Each number is 128 + 32 x the weight over its row's rms, rounded and kept within 0 to 255. Layers, rows and columns count from 0. Numbers have three digits each. The size before them is the row's rms in percent of the matrix's.

# layer 3 MLP down (transposed), 512x128, rms 0.0634, rows 420-456, columns 0-127
105:134109060150169120141090085149117139124062152114174099101097168122169090135080139140138132119127111180175119154129118155115168145076140140119133101094143159170087188172152135120119133160057131106142070126166167105148134093133105228143170132165156157065129061132056143081153118144094137131106147152155153172081120113102134164108146161191105128161085165137081116110102121137108094180114
097:093177112198185118148119113150171112050172162117102152110194089062114132118097133153106129130157108120203106105122141124149141103101137128149134146165091133193160097070157123152152169136124141124107112114157145094102082172144134089122085123141131107070082132101133116118128078164168128108146122172170145161098150126127171179184119066148144138094147127159101169159148150127134140038049
095:147108097109140151126173141091097102114128132157156178157109116140112101068154092151107095087166168125101150197174102133131133099159089125158170141111119132164146155119143167043160101153118135124095111158166122063067134124174132107170156165112112111153103135131111157064142121120069092146136085100147100102073198178139166155034182112151074122153129151101133071127106148101097185123121
106:106134158164189150109087139112159165119126138130091124147155071125128071114067144113119159142092101129166145139125127086153101153085093172068105109111170159146129156143109131180121108074179146126101148137169147070107150089152074103083089147090098214119116146161116070123135109164139108161088163115104104110125154185178222139119158106082102105065122149114143117191151128081126083125136
096:134125157154099197127105150178124124154097141152200086091164155097103167135122206090151087079142103129129105088071048148221162135085141151085078120189093153119133107132151114118149137105103097181088133103124102150100129171184128165137068161115128162108127101137132190145164049121128128111157116096169125124181141103117117112102092140137104143135138140126127102082134128147180103169155
102:108071125096163120153110110137074094136091072164066068112089160128127176110076083090118181122083161144121096107136078078118135095121082098129114115100140158122176077141043057137175121193063121131148125122091162134093079160151101126098166153142125144127105128096136149082130163120145061150149155123130106103114138073136104159085125085131125117128136118157116207141086075147142142145127
101:127126056079110149148135175071111105130093121194115129108113164110126147146071143117139163139126131137184137136107105145154149188084089202158076127189112099091165139118106116176141122170129113120086139138148141097163079133146116097230098147123116148178137103101084090120101121101143124101114137142173148166124165147150095152129114134168106118109143075159084150044130158231118111124147
096:079077081128161113156131140070153193127120104124121065137152143179145159147157120099105092128148083086059021153106153144124092117128117088208094163142149143114151128133135114206121169148159078130166146129117155116094158082125129116130174135112124072152067085123137123165186102067131146087169114114126102152112167172148161098147105132130158077097176132144119123122162078127144112115130
097:103184118096159139118113155171166113144115065177074114105126137123114159145074133125103095133119142189128133131154139082119146172178122122076124107132094076116168175190115113179159092132161148128133146150147083143143143105086124109140157091139104184127137126084031164100141117128187152117180179150092109161179088113118182156061137105123189128086143121169109160104163117178086154088152
102:092183098143151152098110130131117109205131148095155072096111155068117100173133149129142097155142160078050115155137104109133073142075136110098178162106144143144148165125106124184163106109173088152132105161174116121100138081027116156135165098154136143071114181097150173085108167121129160117166114176144137150122175102162159162156169154104182141137079161096147096182158108133105145144143
106:143136117168167127113171081148157149184149079102139144101143131146075095159159130106139124043101111110151155128157103141126132108136186145159076159107147096109162147255152090069138114178117115145179121122126151158114117151107116086071133132142157145103089110125095108126126113154102142131103099069125151070132119122136112152164155097184142124156165184114122110159089127123130043102056
121:132104172178159159056094163092093121103169119157114030095133143171095111087093125129118120170118123119098053164166139070160144149121131120096148115113134083148156139135126127124131129103111149145105097190143075068118073093133149140118195115102108182108146124095161103151167147088103092070111170152171126111054146138081121141135079144094152154109116149059132117177155141175101117149102
106:131150127183119098070141084121156161107081159148138187086147074139085111109131102149150096158102130107202133078071124121156154128076128071092090124126109170143172153120150136043155159124118082112115159103160092141159116130099185106114107155153133097105121133139158094169154155123133162090137101111147089123124186156104197141143148064106152158159195097159188119160101153117168138197127
103:127141119178077172067138106098074138149153103109073129173128176112113105063129154114110132101122102122132142066135161171141154068142083207144098198130125088081107081184162109177119141103137055129100133136121124165160167058130124169108124090141110132153101150153148170130083151129125129150077210159135129114112176127101095114170054132115137136102128160110190116140124159111140147127142
104:102101119214161162141132098145193123126174090136150114143116102122145144093154097160139112152159147188093145143136134100142140171185188135098122118147133137134165112161152117109128158135140137152142108047146152075116170097137186179140126168132069095184116108173129138142077123144123172135103118204121168123071106106119173097123140165101081090145141152193115110165113152169099097099032
097:141135135127170078136148144113128130032198120137124091133119145130128111100142130131142126161055126108152104109125116083149086149219117120118052114142152103173135146144144148109169120154076204145105134157157110101090085164169168135149145116097104064082114144174132144145112145158043119086142154170091125077092121093153087139110141081132124074114134176106123112136126077196084125100130
098:145116132108130130182085092052086139191155140130168078149179101109121077161164148144112156129095101087154152137068051133121131118123077135148155161117080119141167138092117062080124176174193133132144106096122142138097164145082081132140081160158117163072094131125094165110120094106127129120182128095096145151133118136146155145155170119139106160110080181146065071214131142149119125117125
094:130137125115153093112078170116142090098154094055105137132125106180110073089126137154179118154100124152100123133143092121181136135167157109173125088089103127069121126108112135103092105132177088175142049108120144118140150107183123110123161175123172143155174118190107194133125137152157116160188124137166175166140121133183165107077149174132165123196138101143142110168121096191144046170118
106:192160202141154127074100139157123169107140117153088096139177129148143113077143110114130114091097160113103125049133083180138131133105194133138153115084151187149159095095159085185111124134128128124089090052088142203141114121128150121173113100103107111122129070121092203143139091118188137155121128161110146094151135085152096094079129085122109162130121123117026095122105126112107132133127
105:119153155086122109105095109147193101135155117122166061160110101152135147136093116121099132075138119152141124121120168200085150132066212115145119142136092114155100061137181141166100119104184108112093176101136154112126150095084091146166100157073063157138148119126131081150122089116124192166085136148105154074098123176093148136127110159173071111169147162135165154203094118157169108101122
089:203153142120119136150164095170144143130128067146166154075133128079097153081197181096137193110142113150145101123130098088099129137091102165113107110133146134127138164127111130130111153148122108233101114170117115207170144125182106122091134097167117119128163138152145192142124110140164109113156112108105125108091177166159156145178185197200091117098153151129071176130158154111099124142092
111:145162086137137154122111119106168121132067130155129095157071138160135069108190113159148126180148115175128114167156107149154170145112158135145134128088096134116148149172116091139143118155167093094157080136121123159121137205136201080155148101134154125075136098193150107177163072168159142159087139089101133085176161116133146125144054157116178163050139123124129192094066120118126087097104
096:097065107113134128127153143142101145138128191149089117160128112122150151092148178079132128060112115157130120124143128140103152151147107153153095187119087136140156148099096103191121159128183162089158215106149163144025132131125084176126111142085181100147100135120088131111113103108089075125119170121064106208158114132098115095158130177115138163189152134138147155155109114199131152124189
102:136154092149141068095128133154087141109165135133113142098126135142092071094149130112133151154078170084069183160197139099136116140104187103073087067104104119169147174121131116109099155159127123120157068211106079142132147111144107143109088105150140119109136156106151145058180146097168125179097108140104096160131182150102121130137101145128115142085166139187148187143154119180111068106201
101:115116174128122137096112143091093129134164066095090087154136206102118167086143111165145068115190144177114164172136104160066139115166110132178086120192146197069157141144150163134162120124111152147136142198038112156116084104069100133092123128123169173123176105137120114112149154126172127093150126087119112137098187104142171090130105126120123095148145122204100129157166106102103119125133
111:121139146113121170114141167183149171060159137123161179162144118088119178143124145107096139105092111146182075121131177169100113088120146115202090108103156171147127127097127177108099140138124192147095131136088120197088106154082103120171157107175104114078149136128083171123184197166156134171130103160193109075132135215128144107086153152130129147178138133139097085170135128147095156134124
101:123188106140140182168105104088173133157158189132177110095133115117131126102119145136162186200138119157127183109102121154095158126157161137101114229126107173177091125129147113125126113108122119115074102132107126150144142137203178120144137112108162094131124167118090131161100122155168153148200087173108143090110139160172154085166225114088137131127149051125152123146132159130132141074176
102:143087097125133103135113086171102177115148146154142130171152110161072167160146122159111175177089111123145111117191143088118145050149117102094172156124172153147083176169183176176120073154120143139081121150151112189131093162163122133158137077170115095126109106079106133046171160142170158111109180093188140115171152159132149109152141163085137100114090189110093134107152130175131098151123
096:117085149141108097130094150085128101165179081093106090096124141135086062104147117114174120152147155105177159129148112139138111143190167168102126127143138170164076056078100152117100063125101065149192104100170159106141167081154169118201119094111157175122108135131219085084175153178151126127092143120150127123115137146100137122097178107145141092097130098134105188120120105168138115096152
104:153095102079158145112089119127114133093137096113101128137146071149101104175160128156170129079175078171122062084120125099193152151082100190125151100132066131110136162130105160159128159137126079154166161127169097107062121110095108122100086109176101116124161150175100126138141158117143134183131148199154153096151068097081103152149137098139139176113158185130068150136100061122114121179073
089:145117125147132095131156121147197101182148130134060153141143142080089082084177106118132135131134051136096083099095100087112195089116175125105126169110123133121117072133115129115082106145124159141157107112072198112120138158122051127087156161143113148204101090187079112088139083156128064179130110154122127106125131150149076102155134100103119120092147083127101125189127131101176091120079
096:077063119159101111155187119054147118122127194095103142119149140150083164184114124076181118167148149153109144159106151111126147127075154059070111105139118138121142171091146173155097148056107103094146080129072103108114142104063116111122145123118142139117132076141160144099118110077133137120171167071127179125177135131144122074090086098146107187115153121174155117103107087139154145061160
085:124212159105130242112101124185094136159141143135120111090126108136172141177140114110154120081096139124183106138106168077101118097117117077129169150118101109130116133087158135053110159159137109115141147154110084141167142051114131076082181184109120183136117130127094130115158095116138115094130087115203103186159150099112147094097146121140120125058153116091084161143133143166135150183140
102:080168172171144153095099111115189108138130076096114140168145151090152129141232142104132152113131173108166122115155183122166119140150148175115198191139117144175088141080115110155178120080126121103104125069120138067137113098077132074104113119176087144184140106117133124136173110158096133135154105144151156103146118174159139216135099082170126114109124136123069143067125116115172097138105
102:090121138117115117188157094080107077161153097117145201184132155087118165098155187184132112126091164166132177146141180094138145159059132091156173152146120137121116087137075192108151166150166135110159151131130162137153094120137089118133081145130129165164141083111174118121158113092139180070178113078106087167179106144094086079129096139144144164107082077098098138123100116134175081112144
090:182097156134141129124142158125126117098131198094179174078164159186135143140121113149120142195136132146093099131117198116120082165098166153203131107118153169160143144111177083132171195075078130187119161098111103145127140142143153112159184096117154121093115149135176137093119142141108136077198105111099131154084108154131149048145155083121129111137155113205100109144077143090117096148098
103:099150150144124151122157136105166102077137137121157129091146155118148141201117218136167186114162137195178130134126049143165135133067136138224051151084084232127111128142095119128103102149078161154114140114154105145110128178090170091141099175130083117139166104106151148124133124128140150078116128156168087159110101128120140074136141119117150144097115122106084122118150109120084146127074
# layer 3 MLP gate, 512x128, rms 0.19, rows 421-456, columns 0-127
095:110089105081121114138134094135110081149126189103152124166084185104118101136188159102122137199091174087115124138137099106140079098173136189128145091079068144087137091162059163169100118099074110095110130156105089141105163072111138172124114128193172087168128114107078131122170137093170104177175108132156129100162153143097143137114144131109112095126128070175107093097086150146126141193157
089:130158109109141134105103148150109155124102196102080145068130079127127184141184099151141128135122175214168195126146172069134162078199097135155181139143169049087127080138059108128083128100107170127106122177153115115171092122094164078193108088102123083134135166135106169126121151111137183103107140133129079125128097116129128135099129138153125115145138108125167156090124081150126128075099
102:120111147174081130123134139062089160120116061125065134105102110140100109188158139098148177106197113105082120146111128169138108063084162103101146162131144097099130119142104141150147111104114158088136159102071133066100145156131135108105116116065117103134175132149136092107133172100113141163100112128149132054115164135153163090095191115189198183111138138152163091071173207117157138138140
092:091116132092103133128126117138104122155133094086162118183149131093103129190105188128164113133115114118099097174151126100134081143089163140164106113171139155116157159075181151100103119179162081098119188134097169126171111110106134160108079167165084193103121140107126119093067188148100170095146058191140106074122092130160091163142092208134147135117176193122119128090107138180105105137118
099:159122114086146144094111130127153101180075147167161079132166119161105107101052154155083157085155100121107147125122120138110127151117172142047121108130152142116113058120136130174146096096110151118144159141123138135153150197028098113104147144163105181116120108130154197105094114112160121051098086098172128146145144157167086161158131121213085130105145130117127178137110174137112113164196
109:126105140129139126154065118146067121130134112162150166176067151146144129125128110135112060148154106101135088096158144176125140144116138192098159159152090162150093030054129111128108105120107142212095135135110178122143081184088102102129159144150128123148152084144101121128067129107113103198107125175123098121154150173113122097147139041114139147150132089128096057177132139137091171111170
100:163112132107101220136189145115171163083189082136120108142089166143150125156165132123134109191114137127101130117100123074073094100111134129165108163095136097141166159122147127121121134051076159135098181127048127112170120135107147139133144122170157166098150159119165108189051148165183093104088123128098075124165121106184136149064157164104079123114133139131192151142138112097115121096124
101:084142139064130087082182136102147084136124110169108153136101138151107122140129178104163091192115148161097185119069165122121136126168144156121095129116130163133081081149127121089130191158066092116093073102082117123177121133098127135145211138139057114127138145167095120136108128069128177131139140106161101151148213117074102070103116102114112177091185107140108110077085099124154130156118
095:098128057157139112131074202132091169111151101152116098113104120115172172131152115070079094102146163124130095179155076153135147157153137128172134115178030130108120096099156106137169121157132104166119112054122121108116136126169121092101145183145153136063071066112127137136203164140100166137146073143147136182184140155135127073137171124164159148112142132100074135106084111150133117111141
107:125115157168115105147108181178160132082157098100175116146163181151100147122081190129147137151120145116145098090150120146150129160157143128103178162138128128116141151153114115154085109140120170148138069192118142097170106180145122114113119126154202099170174052097105132153170146097179195160198112131205143129096114152167170116128113089131143152175117089167144128151142096102171043171134
109:175137105103112114152125121120068156112134168105093153125132145134138102074121091149182148120127105100120159160139141043151190147171121121145113134094085168131154133136187121103119100130117115164162121192206132194122087092112114106048174127130146097143104137101166117163112141149090080172163138077115110146111124131172122067088099092177122111146204108161155064188109117087160109130094
105:131140159028130109161111088148198148122122119142086104125143152154085139135132233100072137109138114080077161090085122176104165125131122119100141142136118152151179111177139117141119144158112126096102088067081191078083082040125160119148108134153134144152147150121149132178135143145170210136119117112099103145108159119152093058137143124158167127126143174119103142145123085104136132101084
104:132099091113105134107120125075104152110091136145134137148103107137165161124115128156139080140135100169142080133148148177170128158114152112143108122126124125127145095130140181148171082221135071167122166170188148142138082174183096113168152158066089079135176110129151112104095040155188124128122129058093101094143180127092123167104178123149092117180095105119166090122096099166126073164090
109:157122175085139116129133168112118065114159144137122091165165119220177163141199139185122151135150118113123106100081087135133098088110104081114127109155098147116151115101116181169166084073159108099086164139083184112110152130124132097113123131100120095149119083173146119129106104150117122083105116081133185081184162126097163057144122085130117120144111176070143100098085117105132163099215
101:140115083118144155175141119162104155075120143152102167125100151117123109153095127080136120086117117141095139075160140119163173063102167119121170171099155169131145133169132188091234157176116153102087117076117137164105118142149051129190110120177103126075178150109161111142116122115114104152103099204133148139172123124114170126111122071121119078143104158099185153144075171070128105103135
095:118184098119104119104155105112107141164092123020110125113154119140102108096152132115160122106127109182128137141197103106155155165120170154154166142189135066104192108155139113135099121090086097104106150120195135171087112149130186143140092124123110109137117144129140045162079147164095142164148125131115111132153050102228154121131093152119166118094066085139161107127108107109125120148070
101:148138132087114163131074110111124087099151150121120112090171155117137084118158148134121088166117117083145079136072151103083153174131041086127129076159125131118146081155080156090153154146108157136130131135060175152171192176178081153103139089110095165050148125183138121164148138102155163127084120151150132112125130091124203105159150131137139091211125130143123136157172098093066114154158
102:145159150149090144080128140139136124156100099158037103096106082152197147147111141115165124091133120176123121172126104082144111107117115124228074181152141179096151153108103174157126087093084069198125111144176101137132079140107211107155117123134137102118160070121118123139147151128127110153100129164133157132202090120089142111123140186131094118128142055165149168148137146112129128160078
100:124105172089148167104154082084154138126112212117183141160125159091115163120090210118099119150169079093133115108132146148118137179121135117110100173089149102138105113167121089090146110148096139096125107114126077136095098135214125116133156163063141149102108102131105130091152175098126120125094149165146141143098149187105102158125118087074172145137137091168080127049175097205144082120091
091:111138134085021155107113123073125132100140119161115123059103099151168085115062167128116092175080053086123067121117132150101141111158141116120168099096150108138161087148167069117112197094121153122168069116122137115103099069079130126117081124154160124109145117118177122127143080088100148100161132083092128089105107077116108131153174114139117101115120181136089117124075074123080092146135
102:084171135171095066102100058167143143085143117148124094166086150102102124158166141192079058109126119069077096152142132147145132120092117154158100091208173102066126067105151110162113119161137104147162143119155159112085124159085115144109101116118175121133103097115117155156145090128140165144153110151112173063103100190115133127115163149128206075101132116080088130100136158092155094152125
107:116092139143162136129137106119128187112161129174154138161108154138162151062152164182122132158109196109134145098148097153115145086091142099037139176124102128159132135087183049117130139116136101064181142100143105100102100125139143087100056218117137143165120167141118074098079098140062146153175105146078156126120157179129154109192106154154131149068160096105136114110135145128118127141117
102:156135151112186128132122098088162141140124118156178127169106150107130108154178124138128129082073178185092125128143144158118113077145156098120122082117074089157110157094103132147133065131135191130167090166145176122134158084189134169122112076087191188124107149111150131059113138156119099128141160076143190072131174154121153111122137163134093145180131131114215151141072151149118148195135
095:090108172091165118140076154161110206129096122109088110102082171104124110114068074109143113116091090106118121168113164086120157165175159133115136118132039127117143163130115096119082131157116060146109112077119131099126084172072070057169155149194121152140120117085135106121110123088095132121100132111144131117147093100102169140123142140155064097077079102106085127170134127108058118172160
111:066116113131135127189181162053158142123158171097152136140127127144158115162110106135117092136136127096103155138148113109190171154147147132045028148164106121050109158165125115106144084104142106132121072155087113092126176153152117076149063103137150164093103129172129124160106136076131152145109116167085209124128158136084100083162161141118109101157127133089090107123135090156088104142086
107:124201226114189111139138113132129134175132120092156097151126129152100136133159104116103127136126103107101126155128125207110207144144093155125139150139126072168089125200122089103147123142119147143140191139161169070152085142155138172130139122123184139113081105097077105096124192148161125185117141102111208190150123097132164155071114107152187112149138081122103130112084127154152136091149
102:192068153138147098149128073128150084062150092162086116082108067154142110171138143102153133183135129100120108111139093062114172133085115152129133115131120125146108092080137161125106100108089150159119147101176107160123159196147113101133097185086133180125106106143141129090164088173183182153061121151123169142138100082120141132136154067099143183159189174129097164113154099152140087185110
099:119136140161149150122129176081144127165182131122121104115114130154112166161113150170179157155161116149068189084120121138165204196141139078142114157159121106183080101130179136120134143117110101136132150124127113071106112104131087176114139135137146080055136118199071158162097101091131174073119131148110117145078120124151145180155192075144159155077133079101140157170118079148191141157129
102:119187146154138069138135118181147105122115126143116167122097068178102124151102126131144102124110089068105125161099135159128110147099124142182120100125072125126068091106097194100170158119174154079167069138160128111102140124118162179149212129087178130132168157120147091090117126111139118121207117101094136104168202148172145098104130099109118106124132101161124201128089202079109149134090
088:143135124130075132161147159165120153097100063140094152154139065121167145138115124085159116131120160108130127061113116175090122130121163111043146157156115159103130122151145098087163204140133175094105184145164064123081147134092155072132125096065111055129130183151112070150161130118134121110126111084116095116138123174171119057181067119180097108131132118150134150122058117095159141143115
100:146137163138128148123166111159151111125086119206166055157163093135135102139132155138098144157136098114097106135161154067173076123097076103101083106124121150184147126152104081152096112117112131139104143155112115189094135106153116188115148197091125125224127101131103082115121077099183114118153125108180094114159122089160101154127155165147144165155097127131178128096028092125082162100139
089:087064137132175152148136081116137133136087189116155137087159089097164135117135143191081123087167145146126134185209128133098139142116109108145170144093177139088152127217083103140100123124141129204184148092143153071119195148122147160179092154205141108160152109141148113155173071102139113037136152165114140133147126098102113131126083145120158131086121111118123084139145131148144131158140
101:137158095099132104108100075170147123151084094160137134116105099145147155079089109133127160162140149132166099092121135100131150054114106080120117147169083106112196154101107145058120164132137122138129177137133089095130140081160167105120180113198164126192130136202146193125136129068190180102176093146099155087156109095111059144128152100106138116097132077126197142103117180096126110118134
107:142125106155034140102157186133127075206076153115141162095158077208128173118087203121089113089187108150158126131094171149101081111164087154111085191149161176158128117135123128161121108154156138104137168151096126165093137132105145163135109122092087142076163121108115149103093106103189125086131132163126143139124136065122119149187113085139120138141096105122149089118134101184174121141101
094:156133108072157118105123105144102169063057128088121153167141150121121197143167108100112145109099173171137144111076158106105094095091159114148155135094144138137133157134134149139146110127129204067087176116131164175143155142107180145123157095081027073165141087110160133088168122131111135095195109131119135170109120141145139156152145174112175158136116157120174110125071150156144208170141
096:133162142135140094156148178125138093121090181156112112138133133106153147095143104122161156108138166170133143115129103118152118116139126133116081107140124122178129148168085174147195202164077098186116112168124125163134136157112123091185119155162052084102172128159167156192089075204137138036098140112144113075122108193099161060116079116151154122127092108097102172145111106116101123108171
# layer 3 MLP up, 512x128, rms 0.19, rows 421-456, columns 0-127
099:128107157187169113131148108092111108116137177135116138139135119099074082156194139169178130170135113183113110076099115130169159164116097126099158130119164117156154157096128108133073084110130140149097145086080127063098131176061145097169176118138093123114119093168120072093101113143152122099105143131174113118118124152151171076182102092098110138150152187158059109132154154123172138038062
099:099138151166184094165136100108087086099133052092123173079122157143135170132155105203095120101176110103103173099124149122099122099140075089090108092063194122161126140131128114151098154121120142082085139133122133129142202143133154144080103128107111124119112139168091123148143146122068117108157090072126172069100176166125147134119143179139110141106122121111119122082097119043210099092170
096:178172193116196061093160148123145125231157159105178129095130168117190196148130178121153091125127151155168147168068167132067111140099143050124116177117119143124094137097133169134117121140160113174154131130127111102161134145087103132137123104132175146117108101084126149121128096131145122100132156194109112144166122193115111106183097117096140170138179149154168138195097144097133140107126
097:113201108070095125108150136098163175096147111126171126121158132120091166145107148164069168094130122154126090192126143077139078082134103090096158059167163130190079165103118135114099131083155113135154125185154175109126107129093165166141080126141082140087107163162152133083116147115128171149101073157177108102121105081159117101127098152170099070165163138131092086099085122112161063103140
109:187188095091172151119148090099165140086116162090101102167118128118159153101160173023159140166076114148157116090124111133142108149119220156143119144113105147088142159098074121141168165128131105122089152091138103096136098105134114155178108076105119131165139185074143142117119133103143136102137184141144112128088118163140126140048082111161155130117109175154148107093109120178174112070066
106:098116136117161127158167139170132112114088102071124202164170096147079042143116151109172151094104102160135137123135100124118132084129114142162171138171144106147145124137121083215143095135130149152152114155147068069093135111149121087088067129077176140167095121136119087167133180167102146169140151090141119193210172106144123125124113112164185090098124143069083131108148124072119138134122
099:113180081128137125166158055118081219150090077167119176134146111141157106118092158151115204158155180097094113172133131112141106114131043160136105088078153121164096167144146142112088122118157140162132088154120063134132135121073151167118174124150137129160151120124120193149095103156114135105138109064124184137127065114178139139192152088171167160083103119123145124125138157154146154112102
095:122120086126134109139095149113090170174121122123115142162089089133099132150160121144131120074114119147139123152106086055133128067113123119105166123175137090121085181089155180105123152178078138143173115153143153142121088140197113135085076131159090123123153106156141090169177089104124129107139148116140145209179070128198133090122108177084115105137019151103210127162143123111158123098132
103:149093153112103098134120136107172153112094126087136078101150142146160095180140119168154111096115120112099123074116107106113146143157134136135072155180114059124111107130173143157123166120114110158107108164110133198151139118126125024146110104184150132068116119136193068111150132152129134157172079109125168103047121095102180168088158027122116142131130120063080139126139084085130109129107
106:175091120138144052130121096157058128156099117141081113110147121189125163145141064106081119103165115142091115159119186127128095084180117152140086100110137150127113133147117081185145108118087107129127114080136127157174135114135121136137141124140128139087125155165168100135105036175118048095092162136156058134132131068076132104139179135107144089139164168166106147104222165120111135094140
115:086083123110121130131119107138100083164148187171091146121106142150115103075169129079135133135143126151142148129138166074164161136157136137175187109137042104135205098114095140142093160127066141124174089150125152076095086174188131133145165124110120105075174157117084162169126135127151109155104148205089142113118168091121195062123135102156145114136188136140159171133170111085170092138133
103:079129174135103102109186121145143100109107114137115152135126129137117122076088129160133159138099098139156134175150155124110132084099084124144125104166159112084128100104138199120114182068144162131144171076071139163111147149193149129098128113052168101131126170128129139119076123135142134159201171176188077075098116105077177174112194105114131109150186093184141119133111115154213145123136
107:174116177132153080106165105110135071095130124171112154096103125110107101123113095191123123160142166149145176158169135097134132129155090112098165198167120081098149048115142148136085102125082143132111102128088100107167107138116153181122102065149164112132167144156090152114108176119072112149130150079134035191130123161127169146107186126141070170112151121121116130107129129084089146188059
100:083068146181108151139101075103149088124134141138146103117168134117093196205154136163119116158120165148163130149140130102108107145164175141062164169079126117119112133028114119173166158066137107122148134137152127114057086105170146167137091112054123134118110079148115076132120080107147094094123166096142073189141187131138110156125119122113129123132109086173120115114111131110146099060171
104:168132099150075092162124132127111156165143116110154138044158143123144157172179115133105129118129110159116146187101125065130121181127140116156193126099130152083128111138166082109114182156114119141131168133101142189165067128091051169132073104125134155129080188122138135191104166126113071142114115088119149044137090145104117114104119113180137085144102080130154135051122189117122090138105
092:123087079214104154105159131076024131119147089127111144093083112143194106130181089128141181140125103078141136106085135104147137137147186171113161137124154119185130133152119122123127165187118132063144098203126138097135153107110107126138069090156107177121102125110109122083125120151078113129118188126105111164111062132134106161122191105123110087128097135172146109158095119090183156171135
095:190092192080164111154130196157084084137137148080096040109150148108151102143143153171100129107182122119102123108118193128104122078103094094097088040170163177134099119137113101119101099125088132152127104153062065122142125182157130140134107120106155176139139153139171154132143099152105136128116088174163129123095155126186140141182140140099181135154114127138112065143111083093074141123114
109:147138104091117149108113143078131072138090070135160106149109118151152167147151101137150107142142108151119086126138136128144132096134140126133096199071162102131170113153120176059081094141173092158086137135134117180126139126146147179124116113149189039111107159084156149121114152181159072161129142115143125124154167116065122052120142067109127116096106090121202136110152163099181175167050
100:106107102150154140083157167170073126101129179097133155096135071165128109121132121167164150153144183164082144159199095127136108089102099145217133086162153128131139114115102126170150165125142118150155175167133088118147152120098106075163147098190091115090138190131146119099102043193168127134147119158052113149181112120123126144166079130113100088104144176080139142163122108103099149134085
085:156158106097148121127154169094140091186156160134152132169098171156103103152191109121157149133114096123100179082124153091158159085135167111158132108099088167180128165124125072193099144087088131123132138138164147144123176142144058038136150146140092150098110086155148164126123112094068169129145138175106144107140106187133092150106114129150128094120135162095206075117186084106111100197140
109:144154136179083123056102119119131070135145101115123084106099131160117146093100136156162123082164124090122067099104084115097110111127113112135131150173195142105107132078170156078110108126147054121136177153137143106116132229126200130109174084114117185147147183089124153179154079130115140125126064155098125118150093145099156133077172071135162123158134114121081177108161132148145087135171
095:121108154156140168125127151122129127104109138053109140115183096168116170161115159131075161125089129164107126091130090080052140168073123111126119130051176092154202148073134118139141095100130144114201162131164088057127142124155111130124121158174154110139164122143112112125074119129119080115123167062144108173088141138110138138128116155154186152195154130105127100127076123195131145133046
105:142170128110130169185111120097149106150151135090158149152101139116140111134131083149108131104151135145078140124108130164145090107168151083101137134163110109201115143100143116116184115143125143086126104142145190110121162123147123177088171104070150144035113192189142147086126175126120139093076074103093108098163135128168108069102156068145195128172119127085169159144078116200079161101156
100:121168081144118105072141092135102124163098061079078151106132162115102062150151164105133136084176106053144174118138124136079080104127089092140169113196197118114111133117174154195134094107041175155137123184083169114116111089123132138135153125173136137135108156078119073111126109093193154116117118171153165155145122120127129148130113140156173145126131145145133167120052142140111106165153
098:175150120103133176107109104202141151159188137146065145148152124096121122086133084135094098055091126161144122165163146168133077109129152095135102150132186158117139109125131126139167158140129209088138135104076166151237126094169105112119134126092137124074095101072116162130131164149163118105091108063187094129085132154162123150141137142137097099135121104149125155072101135071138149132195
097:151171139157116172170119101134164103155147072120117147098156090081094097170125136114177150103078081124106123123130124078159139122071102127076136079152159100122122132124090104146136125062106114121136047145121124178140121129171146120117102112178070123116127064115151161154194162144080123153068190130193156062089146080154104083142154188138118180129182145091091130165117141141096133117153
106:147150161097066130129105046152148110146163095136168182109129126146111106098104084127114114133087111143151122117146114148116169111193166123152138146146075104094101146140122078126102093142192132106183131163138170180119110159124101150163194102128120134177123122088122124144137128075140092134122113106170125110161107115110062088114122007106128139068081088151105135106166171052187114114107
095:128187120183103160136138202091129160100156170124129120153126102127152104190186148124084155149133125159122125128134058142163139180092105045087161076148139160108099142154113085118117069151120161144125089185150133132112039093131145095098144120133207141046184128107201102107110149154134126119149167146076146125111121136131155156151157107136090140157087147145070120091121118116101110129111
102:145181123219117131136143105161120130129180125154105155137153115103081180111122127136126117102182099124146143173080114116177138147134117157166136124114082157147100117121116182091088191145143148099114141127156160156087170145134179115137137134051144111105169102094078146114113139128121148122104187058066183098140226129164152131103113147119089092158160176172158125062139081175129085108147
090:164124080111137078118148085210085079118148148199106152128097057185135122115124187121157129171107194160119164169180106144106143117142159123120133110121206167127100119121162098139129110161109092129123125140113125079094147110102130150117188126098149101145066161069103148126119105173133119132144107153115043153120134158128096127195148135147153134113147133063150134101085191173159160169155
095:093143141118210176156126146135111128109098094179155143157109111150153148177176095150121075127161117059100148120119112117146166175195201086129110118123126122135139097130122094109116159152112121205127155097151157163155063117107105120118169174113130145061055156181144117132143086144071119138141090070109120125159181101094143112093135148153150112116149119157124114089109124148039146175183
081:084133096128119152117161150096127125152136078138158152149104094066147167143138124101109184126121180141151142101109102176146107130142139140137167128177125159156061145080109128095175064055132110096073128084130140154098088063173169124111144083067089154138116099196096092107102123089126138131195169115168051129163112124078115136146166092149188088169084134099154100121136076131111138128127
102:144162157131116123145090136110162097124072165115157118121132156050128133151153132154096082203151124134088141115115124190117114129106135094155221153091179171175162150104079160142104170131101167155142099126097133122102129113144106120093081161141123103086144140157190124078120149112079065167076143099110101061156108102149178071158159085161114150078103124114131102099095058163155137143156
105:103152148134128132073150123148131106219123159042105151097132099115114137088063159105118119138137124122136129119162093131089139103094138175169126155093096146091086106125111100101160140136100140075158131099136137150162132120037060134113085067085081136129171161143102133141178073126069110097129137162144138082112107060093132113112127114158172145102109107142213089112082103145143131113196
088:064054160182094169126121155110129077185171167169164079164114081182150105115169159063157146140156147099143128070115105125162155178180094142205091077133132118128114119090111127103116183126149116151157135132163111098119089129091132140095123164151171158157140125152122076147139102198130123171158143124128173085124156135160149130104093081070123099162098126180139137104134093185114113153132
096:104133132101125067133102116176114134126113132143081113100154102110145121112096155134090134136093130127076149094158133160168122047128089156165165097172170130164122132093096114075151145193170163145133151115114130119097138113091073127176126153131159111124161065149189168139131103091084107058120198056163132109097128149108135159160152123085158186095074177141060152103086118114109101074090